{
  "hidden_size": 256,
  "head_dim": 64,
  "norm_place": "pre",
  "attn_scale": 0.125,
  "learning_rate": 0.00336,
  "decay_shape": "linear",
  "batch_tokens": [65536, 131072, 196608],
  "doc_mask": true,
  "dataset": "wikipedia_en"
}
Each number is 128 + 32 x the weight over its row's rms, rounded and kept within 0 to 255. Layers, rows and columns count from 0. Numbers have three digits each. The size before them is the row's rms in percent of the matrix's.

# layer 4 MLP down (transposed), 1536x256, rms 0.195, rows 291-496, columns 128-159
102:138132085105198164177149118171141105185095177111110170134179118096179116178075102130125168085084
116:070151149187140136101108057233126087107104160152152087139128160042165132125108221124122130105155
086:130147186127143158161126198102083144134141146156143159063097116102130138142189146131156087114122
106:122151140101173099153054109114066122145145102106088171127104149145100149153130117114180147079111
105:124112137165155086090168127157107089098106093131108084109074132079159107137070099112099072085108
092:097134160124123092142116142131154191171137128137154114110076152174132133132157126079116159128145
096:160126173148103100135070083121101132085052128130153119105109081103140088142139125141072105088070
113:135121163078138134164122123149144105085129160136137112101187142124143127062087137135135166144121
090:134125138130207118097175118164105116168076130102120102142125164172099156148112144082179186098158
103:138135135120131123097115140129156089128116186130174144062110089174094157150161116103121181152149
116:137117142121164166129183118125151088089114170143184128114130090172155141056158159121112158119151
106:126108170080180104104097161156106083124099113133119149100114175115096147202094167162131169129080
107:140126149143197155128124145143133062105078185122111148154171125202107087185172107125123119126162
087:112160120123158182136158168105104103159065159151162082121066095119108144085077166127123175137137
095:143110117077166091152107115151063074126181111161127087155196153074144150168168140151089178127121
105:133100056163109072118110137129133089181140096145127180133165080093114112118137123111179178173155
091:121082133128146098151102084166142103171122098151145169169111120106162125168117155085091169155119
099:127164169083118105162156144116150116161113108119150096143080140087098184053095171123089136139144
107:106082164151137165126085148092091055103219108090219094136120122106180124218203147067048076113125
139:108162130173108122104087162121135136102125154102112179106175091152102188127108118133134129089141
100:143106123095168087156144179063111086151163147124104109183093131110094145141134102123142110095136
095:094117142144141122121102145074091140094132154106130116142111102133088127157081077112104099137148
090:073181155094157147107170148168094181076138143096061109136096167164099114094167123155134112135121
095:089098139108105112104117150122171121131108114126102080118155093112096166120164120090191124117124
101:118147126118165121076118172129170046118141101144155129068128110133038185118124130174157124092156
124:143135147175107094047166163128144154108103166144185141154155072151147107170120142104118127195134
121:140102079089094157061114145142092051230121067140134092133214156117087171105195135169111094202160
105:114090113094099162135148123135100082162113147185111167123129128134117179196097102059207136148125
101:142137139166149151111124149157117067106157111133171116138127144136105152153136127155122173130090
101:152081118103134076143160114121115061142096073130144157144090089114137105147198164147093114152139
106:151173173115167079136171115137134146119111197055114130132091097141109093144083085182133118093154
097:138160109118132142106080088081104150118129133114148108163072101167152069142114077096148144094152
110:068165140172135091098149095080158132121169135118169115155087161157135134087119100174119119148138
117:110149142181146106131141155083124122143119099120118106112201178141175118154175098137129154140111
101:128132122147118195142172181059106104104162080153123171155111129187140142109094122110157092168128
124:111045105209138081138087163136112170097171165137145115079119072125081095111152151108139162108160
098:109113159189095085134173171103101132133094119115094107128148087228152155075095169151136105063132
111:107104166100136155101167225112143192123119102128137106171142144129164150134116085125133146133148
097:172147132104148062121137137156154085145148148109140154122078148134189147092114150172161156110119
101:178124114103082135170139126134057132065160145108152136103156069172189096175124152155127138107086
099:103114146135050109162117200130166134112083141114103104108094125141110170120133117153176173140086
111:112109157092147133197143093127135155119150066149104125152090173133111162098118101134140066177171
087:174155086103150138093131100129119139099157094127079142137138130119112177057140177100096142158161
093:146075082163087150169131133108116211125157106126092106111130088132099127083154080115184174113141
109:091164099189142161125137095205119145122147034178151085141100136103145141125132147119113146156161
075:138154166133189182126133130096132150124124132196170178124077141149124149114103094122117138186073
100:136089065130146101190147070142160174050101131111148152178108122160138143111098128185086144175157
097:119147135128159217154154113146159155103188088148102151176111124116097206121125112088092126110117
086:112132115069105131160135118087182110157141167160103066122092127124102165084051089093078175110089
100:087111111164094147149123084139130202148080113116098115130154101091171143144117133125128138051160
089:148153180163080163183156154140108117168137122120092129153123107137078156117134110165108115111105
086:095080122076130126130136192131095159141150143125143114151145130105140156096094129113076157108137
085:091159110073118096132104105170107076161109110104138110106128126128137129141065150101135136101140
116:097117115114147106135160166092159109196121127132164074107116087098060116069162178146135131167085
090:118100104124097146132115138146153062149067128121100114110147124080116156091130188142141143129154
100:108102156114131141077114122099145045133142154158123141137132166129147148157122124148081103150085
145:142108112137134103150112135112066158128141064150134108054131116133099132148184146181170107143119
095:115093148194119149151167124159030118176141093142113142170118163112027128142099106101131173111113
115:095178091132091063135134105097085112169100077116121100095101146092110078117116069139096155133107
090:146162090165129178107170100102124208157152204175103073125121117149115128141135114119170127106135
116:108151133085102089085108170153139143110128145182121168137147143143144129114159099109119161079091
090:154140107099069128140106140127118163155111117095110145119197094102162146125170084094144137146090
099:098090154114069091144182119150130143110150079146041085176210181129097136109164120195137089136144
096:134114109118115108147077160126133154167127129174116153105114092103104088135204132138073107175147
090:182141145093071149170150139120092162058100174121134123108156059114148146184138150140153056130144
092:119098136121124141108116170151090159112108118093130077114093190138120094192120133145154169146099
096:111113135122110140116111095101123135154107124116153167156155113109135131098120160143153056175153
088:070116096158109113105118194171075069071156138110223157169084090078094154115094128175145099140161
090:081100179094103154163119143151102086133121186167150150155152132127150090125148092198200120131091
088:128148098094147133123118131110165122109163179108145117124098189161150097074126109135165122112113
096:117125103148155152054118155172162149216083137136146152076137140096101088134155157087113103077120
082:111110097066132164057172100111124088082121178129176163126122102148113090129153073154187061168166
097:117132157128098172110099147154095149166116092181155099172086164158124128151117134141118162177108
083:145074140155109121174100089127142131078134170166098191137111099183128076112123098102138125159171
103:213153142123146177148107158094113094097159138101201107149115171146121083086090213154077191128217
118:088089142154142161095191167165125138148091025152085133106169083116153169062093116158162130191097
100:134130142096175153140119128076072130063099144119089147191096199107104135129140115132096092082165
102:133148084166095218099167160128108154112105066101105077140204097153172202119126191109113134114100
130:115146173116158138117135119187154095085169116184106162132064099166182075167127109097117087144125
103:161127163150122107137164132109165121100085150122225135127114077082125195088119142123132162096156
146:112074072105169157138181173177127084105128169118167065112108080154119117102074147103092186093148
086:109156186061146154153162133146196163122153158167169093196148082119120155160154162134055141127089
083:116138134142149108144092153095137090077113153115118103132092119129121063126132118048202165097113
113:075102161156072109142158089187098159160124128150062115097205143208136152112087150118167147156122
089:163103124136060083104126109109076132160154136084136056175119143115106128111136124116134131119085
111:101041119110202171108130077120086170161134114030160178120129109130088126099139176094111116160170
113:162161044130147120184092172116132119113080145146131085152148071103113089111131104100068162117126
093:128146095158138178143082112098141059104129151124029155088126039126165146158089122126064084132163
082:203117127126158104102168049134122102082086118100156130090085114162138103088098151216161182105163
081:120112085133146117131056137226154182123127125095164135133084145132169125115128140181057150125145
111:100160141130122125121087098091193148135146121131082123114074129148184157170177124110073148094207
137:105102070096129091096180100134119179097157098147176158155115152116134142170104151158122150148162
092:133062133091131122095198122174136127150120095137104157162120057099111093110088152148171124127126
135:111102111179100142134098136152141121129131125174105160089182058105136059105055176165164130091095
090:129076103099109129132093116079073087113076105136110178118148115120121181117126079142160088097105
099:137097156139091099100097119117147161177124119157111112141088097066101177122200139103152130109140
124:157095108132112113152124085167128122083152130116125091150143129058079178126119108146133175106121
093:131038148168160204112151137182180125157159138159130136126145136072127090188115180153142077092091
094:148135163125090134117143193155106089091149151130157138153104062134127159043149102132143057038143
092:111101135152152132130144107162139116080098107151135149156149210107139145164128108135116124136184
112:131110115121124042090181169095105101089172114133119061084122148128104122102083164121154097095093
124:102158103147097136093129102114170170123121080118105109185117151173122094117157156082139128087119
107:095067125097170137058113133100111159136153118134082145136159180113123149136130136112135170124094
103:114090165155097123131122169138144139085088174159167110087145149117175145158149125113112125102144
082:110191085193172155158135075094104061133161148200091140106148107116137147138109132110112193125105
085:189112188078128142111110116133074146102171120058080092112097142104137157086125137143149123101140
087:092119099115107194141152136119109165093147150129104175168147118154167071132067150145133137125133
086:149158114099138097125143123186123102093101156073135139124072062096125102155163060150155139151167
098:096112150136169145140111121207096113171072074113128124084140146142169133151094133143122093133046
101:125112184153088132113129079126117207134137061132097123100124144105139099087139096105142055126204
099:102149153148117144094096164127169142109130106138145109119090167096079192081134122060156098129134
094:096090145131171123147158141085099117073105106104075152115096151105189191082192126144080134120066
097:173120170105091114151153155181149173150144126145095145079172193109142081071053080111101154096163
088:131104103094084209137144143166125102094095106098098076118187148087107104155143093132146156116110
094:159113121124165057170124155090114149114080120139115154122100131150044169123114150098115195081128
092:151124127115101183136094137117189159078127131126125174142127147152152115109129152110124158156113
095:145155087132104135128124161126103127104132093087140102087145122128145121095167150154165142128148
096:172138080123115106082166143098065123159099126093153100149125086178138076103094123080136216113178
116:087172155097136123162139170074138125107160128102087154111109082133146128235087123124159112118158
093:152191042120089130136187164128091109139114107067149191084155137154159114106142160039146156113097
098:114094152143120147084125144149165072143143145094062121068114146191109083108134095129152142127188
096:100092115081099167125121134108167117133145094069080131092117094070107157110088167108091113104124
096:131130136129117131175091145114137082067128149110109150107097118113163092172113151123081097115170
118:109081105152123126052119106080115131208168145100140196154102119123180146139146135139126127175156
097:107139156148157091105093160154158133114115167176071147113118121105101125110078144108106124139081
098:126092167129135168098125154139150131164158140148120128104121167094104153082159103158132133063184
113:157168157137126141066139104155117118106085116133146142149131113156119140140121044098131133125160
091:139131165133123121163167067125141184179124098070161138073083096100101153114140123152108097088157
093:128115059163150117092129086099160140101107095110153122158121075133161169132157147144176105136096
119:126161112172134098093109103089111132092202176074192100134136151154109116095155091157073180195102
092:113143113114135134123153114145164053143080111128116077109138098093101122088157113088130173125137
116:168139123126153201176088062117146112125162139065144141137218113105158133120110083182174112116120
097:115135140137106097120130156121124165209144103117110148087149137119093155143138148127164102095151
099:161134124092144140109154098146143127087208157095171157153132116099145115106116125154108116151145
092:143149088070085154141108164076122058112138138168137170148138161141118116158151131065081134119127
088:130198165172132128110135133139107169114138104134110139074134182145167115069088116146108105055090
101:163107107158128140173202179106105131088143125130108123192133192091082088098034174166114123169105
114:085159086133120140119083115109171126150140152128085173170137109180122106135129202133121145074169
117:181101099068094205090147096143109150071109183068094191125137186130139161121164118214102148110115
098:061144114110178192147155189135131141085136193167040039144091183124133094185132131122098102132145
130:140125097124164136120129102140125139101148253129129173147136059173117143112115149122138165117113
107:123107108087118097134134111079130114146141150148079157121158178136123140139163066175078122111117
117:120117086143184186131140103126145094129149098084146131151126092156169130044088149084099141103073
101:172149057176182167107035118174111057173177107141093126117156083160110150139118116108100095090145
102:126139147117093168159113064151124121120157141159148092116103116121140097116105138183135186132118
114:075070092101170144068092161130133150207093126167125122097109119117100138088126140155121088111137
108:112180154090145153160114130079138175124065127135097124118136137086099079146125133149138079090111
109:118153174128128119138092111169124095170161133165182133177192136105181142060134144095118139183135
093:132134158138173100099125117111112155133111199080107127111171140139163150112102112172160194115161
120:163116115171124161169158139176128195136127236198107105146134142118089154110115159121143082100150
079:116129128095176158117159098178144050112130127132090153073170115109132046083197157157162116086098
088:135136145167125139148150070141132154108094177117110186083097186144105148158162142096121125120041
106:181107087128120165143077146200113160135098152127128095181157139154067103089096128158130146124142
088:139114133109107152162151136143116130108128110109157096146104111173139186162118125114085182111156
098:171151101153091128079094150100128121127116132072099112180024135111106188229133126145150081142182
116:183159161117145129108120127149136128127174110105137063157090131110132093168125142164123152131070
082:087155132092143166141089105102168107124159100121093072085141154071137107131124117164089122097154
101:099114153173139155069174119106186140108083137086082104107164143156148133136116133134172183147146
107:076148121165173133131145102102067094095100149113093163107179162119097116151098159153115103101167
090:126100115118153096102167110111120182108116186163066152117111102133120170133122082159136141107147
082:113117137128144147124119158129131091161078111092163123092096163113110144079122093089167171144099
088:134122124103155156103158124077134139136131107091124105105116104144080146134090165084072144180127
081:130087146092113139116141160151205154140136108191206134147168178147113129151085126169168197203115
098:158210165090123115127086086153120156169118083114139135121132161069157152117222170105117090124144
075:161123156087163160140116087071118099173097134141138058185134112028139157120147110104156114139124
107:120177085123135107124080121104068159150169094195108124152142108157093072161174132154143118087158
087:114125149112108110162148140088151116139131121063134076145135117180088134141099132124117177184113
122:108152125182137115126141154100135183128117132144157094106075142155169124083095152092088112147179
101:165144160147220154126126165155123131125140101125100186076107105173080134107194166092084145165154
093:100089138113098153162093144107133161141108137113165112113111147133140134106153112092213083119225
102:171109080088067194150172113113092107136106119128081085158116118138193067135099125092120153140110
099:129087118092207144130113165138119132140173111157125139114120131114142077174163173146194133144091
111:131167109099117126183160079097124174084133148128094160148142137179140125123089122101175121114138
101:103092091136172140140124055161068158148149090124100183069139105112078152123158175114134107135113
099:141172169162109101148159127146155054061134116137106129133088116148140074186120089142093131132178
113:102163106111103214085124075151092103127131184080079091129086121200127099103117127091142092139150
103:133097142123151116099084148141123039141063098104123098146157132110133136140176192104156081160166
089:185127127198113089134153075090074145105109111138146177123133111161165140150098115116160114158114
089:077128090124165159142066167091192108108140165198164149158159165145168179123120151109132097113131
096:115168129095147194167077086126185117182153079161100113116074080090183110208116092142145109176111
103:203109169137071155137109145153208107149175112118109087091101179087139132174099082187111143158101
093:068146148084137108122129176152091173041171107100133125158154112116128077111083099110138124043117
099:142177127103138149162192105144111103132091136125114160121117148183095142119138133143118174124176
093:165101124159030124138081142116126190095116128165101085102130136136158141107162138218084175114117
105:140112082137166126150104193119135113176079141077088075119131135150138121127089113150113150131156
085:102204135120144133122142087110137179108179124132146110117116162127107164157141147137125202187153
088:080138138118155113117173138163151120121111083121159134131166172118165084173067098109101108129129
102:184144125158128118125144098097163143113110183072158153158125151148130093119110197134102162140144
092:144080137157102073144098165107138083140098117157145116097146075123080159153142131148115162153156
115:054181170128115109209099100122173123117150085160177169134147111131112169113193113057109099083114
105:140149158072154118047127128076104152215086136076076157152168118126162103097089166070092122139091
115:159151083136113161119122135118135136104084105149167180147091127192138162130098077104150172112122
092:177122118056104093132191161160134172108183156162153160111118094152159108189108115129071134130160
093:103142135160128126100109149104204093135129104143100126132108099075221160174183123141136133132127
109:140110082093109143111183144165128161085108103193134141094092117143151154150093119134134129116131
092:098127109121121077080104137159131144149147119139139074061155118157197155121124101111155127127125
086:189140105090070125136098155139139078074145130083131077164115169092191103134124121182134142164158
117:147165120112164097099094082154117143102140114085134130137086168177143067160157095065149089156105
081:114093110121080135126099088089141117198225142150137099110158174127127116133139134112123049095121
089:180128104092040177172135115096113106126119127116128138102112119156186062113150147133157097137083
089:134130142113149151154134058146135130153137079068152137129124158151115112195128105157084127133069
105:140109088076139158151159140146082179093114138193165102129135113122140106165125100185155123153154
091:169149173107128123106106155140115090116178118074137132125143102137147096148216198064140142097132
090:150157101119131056156132118089139170104192181096112111143203102138131163133102056090122121090143
090:070112128073141116134198139190152123147095153123160152169146113135125113135125168111111109153122
081:135131111137054117118175090140069088138123101139080159181081152122137168087145090104086157134151
# layer 4 MLP up, 1536x256, rms 0.202, rows 292-496, columns 128-159
101:143119109148150066091124059219139097152091144125116143126143163125114118128153167106127137083144
065:122181134057135165094165159160135155132125150109092144144097129081117106127167146144118176130156
101:068090081164141113148145166121162115105146118125102160132161100083101128130118180097136114156060
119:123183104107092113130122156168112166200144165178140134168174122144115156087171109186169120149125
101:115105101119101170141181121172092103163141140120163166127181120086113120074119108159156041100074
086:113140110129166123119090089163093130126079126072132085188073083100075107229169125145124105139093
097:105131241138108142214151129139173112103139134106180089133111103098109174098120121117127204148146
080:099103137133126125076148096120106109107117139133119143103158101142132170135090103117133126118137
089:161169199147116133114085168102104092191089139094184107139118081077127103118170189103164117124184
102:115113105087128124114122165154158144144106096119094138112160110133095138185199147163091135191117
104:142103089098144138130172133129115103108151130084139156116156120124123124209108125150074061146167
102:169108102163130139161128186117127159137111147135112177074143090122099119118157154116153106116139
087:150099128122096084091148089134101177070153107108123116152185111148129155177157161110147123120136
080:128156132116156132179164063148072128159142158174114162106143134126097082175144139130087145127165
092:126109122146137096153102129109145129107164150105146149204176116095135130155121086080160166160109
093:111144130121125140098122159090122116126157170104099140079110133112130128103114143141152081069118
096:087103142100155089150157130094128121125108145052130149191129109135089133063127113143140101172099
122:101118106125084096087101115119140130134081154188126150131116096099153129116082126168137135147112
126:066126144088116168137141176126131144119156137128113153079202154170126124137102184127111122043137
083:127135110178149103139182159088104115165128109124127101134132115117111157132138123114154137134178
091:166129148126100150106130143138138128157079117151165106192145122136090127103130151150157172108106
084:103155106142120136159128127099112119134117177159101121097097055117080138122086164119143172173119
101:062172080158150154131105108181146157121163172169131198134110080064141104086116142172094103186147
093:116165110187108191133115125075162143088192089112089115109137198137067141137128140081119146131120
115:164136157146152128099081118154079127144141090164110106157127193094159198106185124120064108066187
109:142163071070120156058138143150115069151110120129123096145219090190105120142149116075069160146125
096:111107095126114094113144138150148066141139145098188061121100125159098178098151107058129169104111
095:053133161120152119130152174132097132035151170154161096130166185150114113120175111092113161127104
087:181125137119132101115216152157125157120091113160161122116152150159133103109181097138059137084186
107:134093107092137109105086082141091143149129099119099078116154149096150130186121087110101177176118
111:154136163168124179117201149122125085078129161126103138096111133076092124121087162126120140106136
102:064106125170089095130123146083138122132128124117121197129098151098101129130086138128117063127107
112:117119103101087140120088183133099100122135117152135133141171162153151107114148087125154145097073
091:141092153118164153055075157154151176164164146100120087155106136099076134095154109100112059153112
119:109122170207164160069122106144106172113128104124144126079161143151153109129136063123112126205130
099:184117134156175152146132127120134103080127131105127137107101110210160124091155052127147109137109
095:105115161104105108145155105102091196119136141184119111175123146101179157093087115117114129150135
107:103130116109082199123172131084113121173072131153142127148166135103082110150145142094099142144079
122:075123126144120146114142136168184083149099131102118139163119151124081173026152134124137109083141
095:142103152125074111088127109086105133123143166146139205136129129136152129136115153136135154153107
084:131144173088075124170113097110104149101195128175176124140108121135093171108117125093144112138154
084:149180122169107156119119114145090124122160124161209142147147095163136099156130099135143124082130
084:118055136150150174135097115157108100067126125159149242107157082119165145102142116105110134140111
107:202160135204123115140095094132106107017133123139158111113122148169168120146067067130115143148123
058:121128163112193135131113133093151137126087134130139204152137142115121147131072172130115127101122
093:097117149079096017170046103190169130099095079166153147133139149123147106127107098120103084130117
081:121178089122126134134155120179143145112145105123056140170107060199115124109142179159120082129115
110:141118081199123161090111131172087182160139134133167164126136128158152106186197107142168121117157
097:073114131101120131173107192167168113046108075098134162097141128130167201106090095102143103076116
103:068110161053194159030081101155130118137122152132148178065129111150142135150161155074128105183132
108:183143091199136163121130098114150150152122107116115161121124141091128100157152169155195107169105
094:147107143193147156125145146052067220086149172137079135142110119139154179063205088123095111151095
109:140097125103131083140112130111138165176119176088141100124090136138101146125130104128120100171165
113:128134152155199106112151110135104165122147156153136130164128089172111097124143096120145093138075
112:119117098130126046152092140140079177194131100123058091099115119092145109114127128151140149174101
143:156177149181085103166109162086082127174152119112162118083112108176147069119174103165172114154113
094:080186124043048141128106114065131072161069121145145089147109113127147105145169137194105092113181
092:111033116118133125107183122122167160158092067088066144133156094089120165121119128086131098129145
093:142119194140158158149069178124062106131140118107191193145168161098139103103117112176107130161102
114:097149103130106104133112126141142135210160162134152194167135092125174134104054108144131141132112
090:087159128127143154105114157135081109118165190114227121185099132171107067139094135162090125131081
106:135087116138163156101109137104100152136139172127107193137127112138094111126169124064171145107092
114:098135140171166120049182098109085095090144106064113102162151161113132163107063157159179129096178
103:113112131087094087143144130096168102163179111112096142131147174183123134078106106150154157098092
082:139130165128168117140105155175115175147101128127114126106079151144124053095105139140127137121093
106:141124132123145160155102110155164131135159103132077146114098168129087163162118076130139145105115
081:107140093112098125115093139161172142109126111094206113160081173127111168092080143143163132097148
097:129145084087145128090212104144176140107137153126078102089150129140116115110127142101131100074137
101:100103123142113124120091100139114153156141030145142155162131129146118149150139099137066114174165
089:172115137098136093105086180114120100127168123077071160062141116155098100125159100073123161117140
081:137082088148119067171121205111140094111173097086136098100149199112126155084101178147098139106137
121:148078101115124077178145111091126109080139153115121174064189117109107087168162129099128124112173
107:127170087093147167127170161172089136159095085163150069084112140059142155136119138124135121136117
089:084085097156096112148082127176139108081186112105116074134141135108126119074028134154118077126173
109:159063137147099172070144190105124144090069067112080130083197134156130129090140141118154131128114
088:086116155072139089136110099077067143060087131183112174125129119132108143099107145062066111083177
093:089112183170114112095098108154089121094140116116137123085116091119133147094078170105079154091071
128:125125128164093188089164203102071169159123170178066113120137105163070125163116145151152150135154
080:154086162084080199115137122105132156131049162170181131130133126116137154096110128111106143152157
155:155050126121147132151119162105119069129145155112201110124119096147092126108078080108128128088160
078:115185162063155166104120172142142179088081159175148124160135155139112137112215144076100078125108
093:128130107122092137161102071154121124154166091124122134122125115125114161102115134213104102183169
071:087091129089097102181145098169117151115106165165085107095178117153113147106132110084125148145102
106:075073151124185147118132161179135142158121117190156166092138112131149098148127145175114125132171
098:101142088131216134140157093091125121136101090097113156105090121125096110131128109092123116154164
116:101094138113152108081097127084134152235083152138140049136167096117111131135096112072088150126111
107:165138224145111094126097081148126192127165094122222122162093217190087142109115127162167154142115
085:146122162141107129202071154101152147124196127116100108126170136107131125175184090099155097126106
099:149148139144115137135184112087093107145114174147076135116194136160117119172138122071169139126109
105:102116146123213119111109137205173180160100098131100136155132084116141166154142086167088112098092
139:134142086093154104094126121168137146152065116080115088126172120095179148117121157127159100182106
106:102177150138083132150108092096091131112121128131157125102129164119156145153133126152114166094146
152:133074162121182080120148105120096122124111171155186155151125130113075098147092142083105145112131
103:104166120187156103119141135182185143119211119126136109090106147135166132133109154133102117176141
107:112143171112182174094178107135110119097115165118172180121145162147081070141130181138129094171211
127:187128168141082182096101122105119144161087206141157102101140126212102129138157140120182159168140
106:113135145031121073114159139071112089123071128097148134092150113134118108089093118153092189114136
081:047166122128103166113148161152101146160153116148136089085151076170143086100139101089098147144200
093:133125115101134192117020098123167111100112145083078160117113156115128168152165154134133108122153
106:069115119138111136133139120125168148122128152119128135186121186129116125094122161081104100203109
117:129146150122150105164108152113104147116123108155090147195152156082142088159124125101068085198075
112:152151202102101119175086160111074108163086192121178093113129060155115113104140080167122138155204
088:094078139177110151114160173127148097138084164162165125166059098126198135167163110124127103076107
086:129050158123103115116145144149149156132144152151203116176117147114149171078150078106085064109127
085:067160068201166135078140139158094150179077142137121144153123111097117092147110102100076118138059
092:065116191169161127082137129127100078114120149142114159112096123200099096114172105138148106135101
084:175072142157052165114083103136135184107220106135099131072148187174153124040131121086070109124131
114:192130091117102117140107116063170152094186143179137122139119113128107143113162129125136145142219
079:158090145141174141076150131180146141169081117151146098086105126089156111129219139156141069130170
160:183076100079157108109156084132110092111126134135122163142129081141169075162119119181132147100117
115:139107062136113113135123118158153135179158143115117112126086143090127087119109072100115083151186
105:107147117158066147128096168087086144035111138152105151156190136112082132160093169110110112111121
107:091132165160179084173121108093121149158171157151199166111094125164144199107113134118133130110129
114:122123151092151172106101159116162125162156145127123093116127074103183131170145087152123068146116
088:167087126053191153094067153134106137128097108116158163127146093152069137127153054123139108146126
100:111135142126152122114124174066187144121112153124136121175137138167067104143111156107141092135146
107:093127133141144161102118105135143126055116099141163079145066125096121133082105170058121122117184
104:102148131071147073149100144140106135126145105131089108103034112160159138106115129130101092134202
103:100057197118157170131086089163120135122149172128131093136127121139138200125086137148123106088131
092:120135153128169093110139226111087145099113150135131063182101124122131136122145135149036157074126
079:171145136121090197113135169128130120148128079114103125129063082088159143118155148208127081137167
107:133120199123099145115140096074074173160105121124189160129183098137098118121181080124191166178108
111:089151113167103176081109124084117154181119103136202114130130127170127123129115142137133074214133
115:096130122136144151093181094163099110102129077098138124101105116149097151206137111122129105169137
100:128111112122136137135131134082098112140090117141150113132152165202076151173095133126155099162119
113:073101143067149163116140160088127131149149169134146145084121217111128144078088190068109092126100
087:087090111128055100165124073132148107123152147120163108128071076177094128142146170161112070172109
100:140130163099134151130105134105064134109130134148088157110143135089104118110127166090125110124128
124:072119123127102076117163102152136151143082079105141086101145122090147105160101145152125078078100
102:156068143117186126131056137048102175101196122135170117160074131163136136155102118131108113136080
116:150158172121163143128118105131116140078147111131099151187138139115117123146116130104174087129175
091:112101183113126124116170136152172160174120122141098131136177128153118103063128138135109143156144
146:077141110095117085123130224129122122207084089145128103122126163107101138131124118161161120128090
095:150083114190193091133157130199108169128147140106102167164205200096154191082123118135190149154132
094:106099138063127102127138096154175106136116146110193134155123114089115136128162118106142098105100
088:172073135183142127128163158108146155143156120096134093133131125117049139155166152177153104129156
101:128132137120130148109100137079118127086139144151065202133127081131165104111128121106123121093151
110:146079108145150124122120137124144127164117119188135118171151094101130127087138147101143137108139
091:107091123123133068138103206117091105083130170148101127118182174042128128130111106153116154139141
160:103118115127158177148151141092128188180171167121096104149153062135136082099126134137114092094158
104:135184129131114121083107085142085106133116177147200072131157086213113158168160137157158130138171
123:141119145129131069101150132151101114064101031097124121132110161138173127064151178141134178162163
095:141115088085128150050081111125124112087087127181147196133158150148167156079175095149139183127175
086:130071181136137097166125127185123044052133114155168124098142149124105162115124138095134147121147
119:073082097174131112125102134118109106155127149123097173135069172107077114085089233146125036121101
101:126116136168195134125183113079143181168088127100113134141110081113142156151129190126055097142098
095:144154130110075093155100138114118165183121100138187063188176127118128157087154176163103142184105
087:127087114167131099145134104135172164120196145103150121131092146161114137081087194089139126102122
118:157095139170167149124144150133119146126076202129111134097126118155108140117147142079107097140072
077:148119092199089095142071104116087204077141082156186114176095106150152171180131086136137163122113
109:134117167050110099161109155075128112138157130152159105167164040119141107103160110163116108162173
100:129144075164130128165163096138084162113125135136082177178199137065145138089110124158146084175109
084:124113181130151092098123128142119084105147159097103118138085084150132098107157179099189159087121
119:088120146109128124169139117158139161132142164157168141137235144123158107045105070114126153095119
110:141114158090137135077141153132223106110111107178098121179108107101075157139074135151128110175146
080:082118148141169138169132148082106184111150134075170102115095097174110144109125199124159155198114
098:128096135122095137140214106160120095192143116124167103138191160087167141112123173172164096107103
109:099151142123158199132091083133127140061097083138061144131132123146128117136127120073083162160135
098:088127129126092178163146135144141073137143058068166128106170159133176090088134179102104115151138
071:120079144095109136171089103057104172144102148116145214070097142145133057140090111085127188147110
080:156137164078152110113145155110128146066159126079119159082132146114120143095181132172091147172140
084:087179156124155110148122128139072082140128145106149121086110077118173118088120170112173118077099
098:147109150111171129133136141161102087136123164119171182113152096150175163149112181109141147121158
071:124096034149153145119141213168138156128153109082079144113176123192142096141130113096142120119060
099:132126132186127092123067159131133132152138120138152098133127104160154184071118117064132083103143
092:107121114135123109108146153164144069092116140128137212103079160096178149088136113154125056154153
105:203124107194103080105183107099153154153119183145123096161102061119129167104126101127095103104152
121:096046125144066159136119136145151114114143142152163111143147182127112148124108084179187084115104
106:106112181124175152088164105166168102093129117120084113081074146110131098153176145101100155140080
104:137143108101154123137141174162162160102176132140157107100089078158104128115171099112171165195137
080:117070113148205116073090096187086151166121100106114142102110163160132105114161154133180161154132
104:104124117187146125133189132124165145111100124141123076157158141107127093123074179076144147115171
095:143100095119137164062101136142073066104134123149149153109171160105080140071133111120163016117116
109:121094165090154122141097153174117182140175133147146117116141121104112144061137153145102102118085
104:133136137151203151106046067131125118108133158067139170131123079176161107093121102093100141111122
095:127141157129155058106113134109126101119107189091165106119172086156142122114083135121142145141133
085:190160133106118113142142096133121176153114126156166133150083105149147137160128154093153129127110
081:151076127082130117145116165124134090039176139165152171180132157129123147170073140163096112146159
127:190151115175101047100217146140106126077123191064141127141162175154100144079127163148116126126200
103:149126083112157106180125151067193151143114156108078174117090147106119137116102165160089183084169
091:094142073116148155107050065095111134140119167130139136209129071132081095097094098143179152149092
092:130146167115081157135089117130092143077154176129103127144176132167106175079122077110165193065108
091:117150109091144136113130136176136120142075189153123139101144149105133158133148178087131102125150
112:163160087202114093093075133167105173221162119141131088130089085155078118113171117142126071151113
089:100074097119111095158148163188055104132139113115094154115086101137141082099106082138110095130044
096:205104116090132133150101125145093106147121119088105108091113135136109202159177181087119177116171
112:236107140179155103100064128130146132102155083104148153119113140121123170123157123128153125141112
091:113169169039124185112093103130170146158187103124154149109093145143159134098106119129127133091131
097:116149162124084128200093097136142141121143127141122095128138087127096191109234122083078142157133
095:197113175109186128126126081117114126172137121103067130100182074117160120126123138090083090130102
100:136114122084162089148127177151164118142088166151112089160096082172130158138172131116072078147158
110:127166128150105153165170070075134096132076094066153059123146090097137183065144195073174113172134
091:173146132164113156110153110126178149060153058141160073113069165108173142180037104114122174099130
105:136197148117164176117172143173083168144127129173169093091129123141126124083104114101112114130175
092:125139096091123076157167126088109079123129127145121167132107140124097138124176157149162123158123
077:137116070154125130141105144125125146161107161077149130114159098133123118221159151087114142148166
123:106122162123096105178081148165110079122157072108159150142103145108148135100116071126163111164166
075:169054111141114064121148138091138131091161123138136126120152165099076126097167092152091023065138
101:100177143131164125120129160172123120146166126098121110116156153126127147148160099159104101071165
097:105083081053146122137164149153161148124138134088094167098145169143172147132122159131094093157131
101:136072137153096121186151117137138091062097086129106109137150166156135168191121156144190110111125
116:115090072156137108141145158175136141135084128151109093151114128049090152155032076159089110174160
101:136127110097131142107139115155131148142113110157143101060077168153152136134144187138152128169171
085:118230135142080115083158146112165091125137150142130112175112138120146152143161193167152136128088
082:091110152106176106133120150121173177134092185072180102128160075158123111113099099124159130084104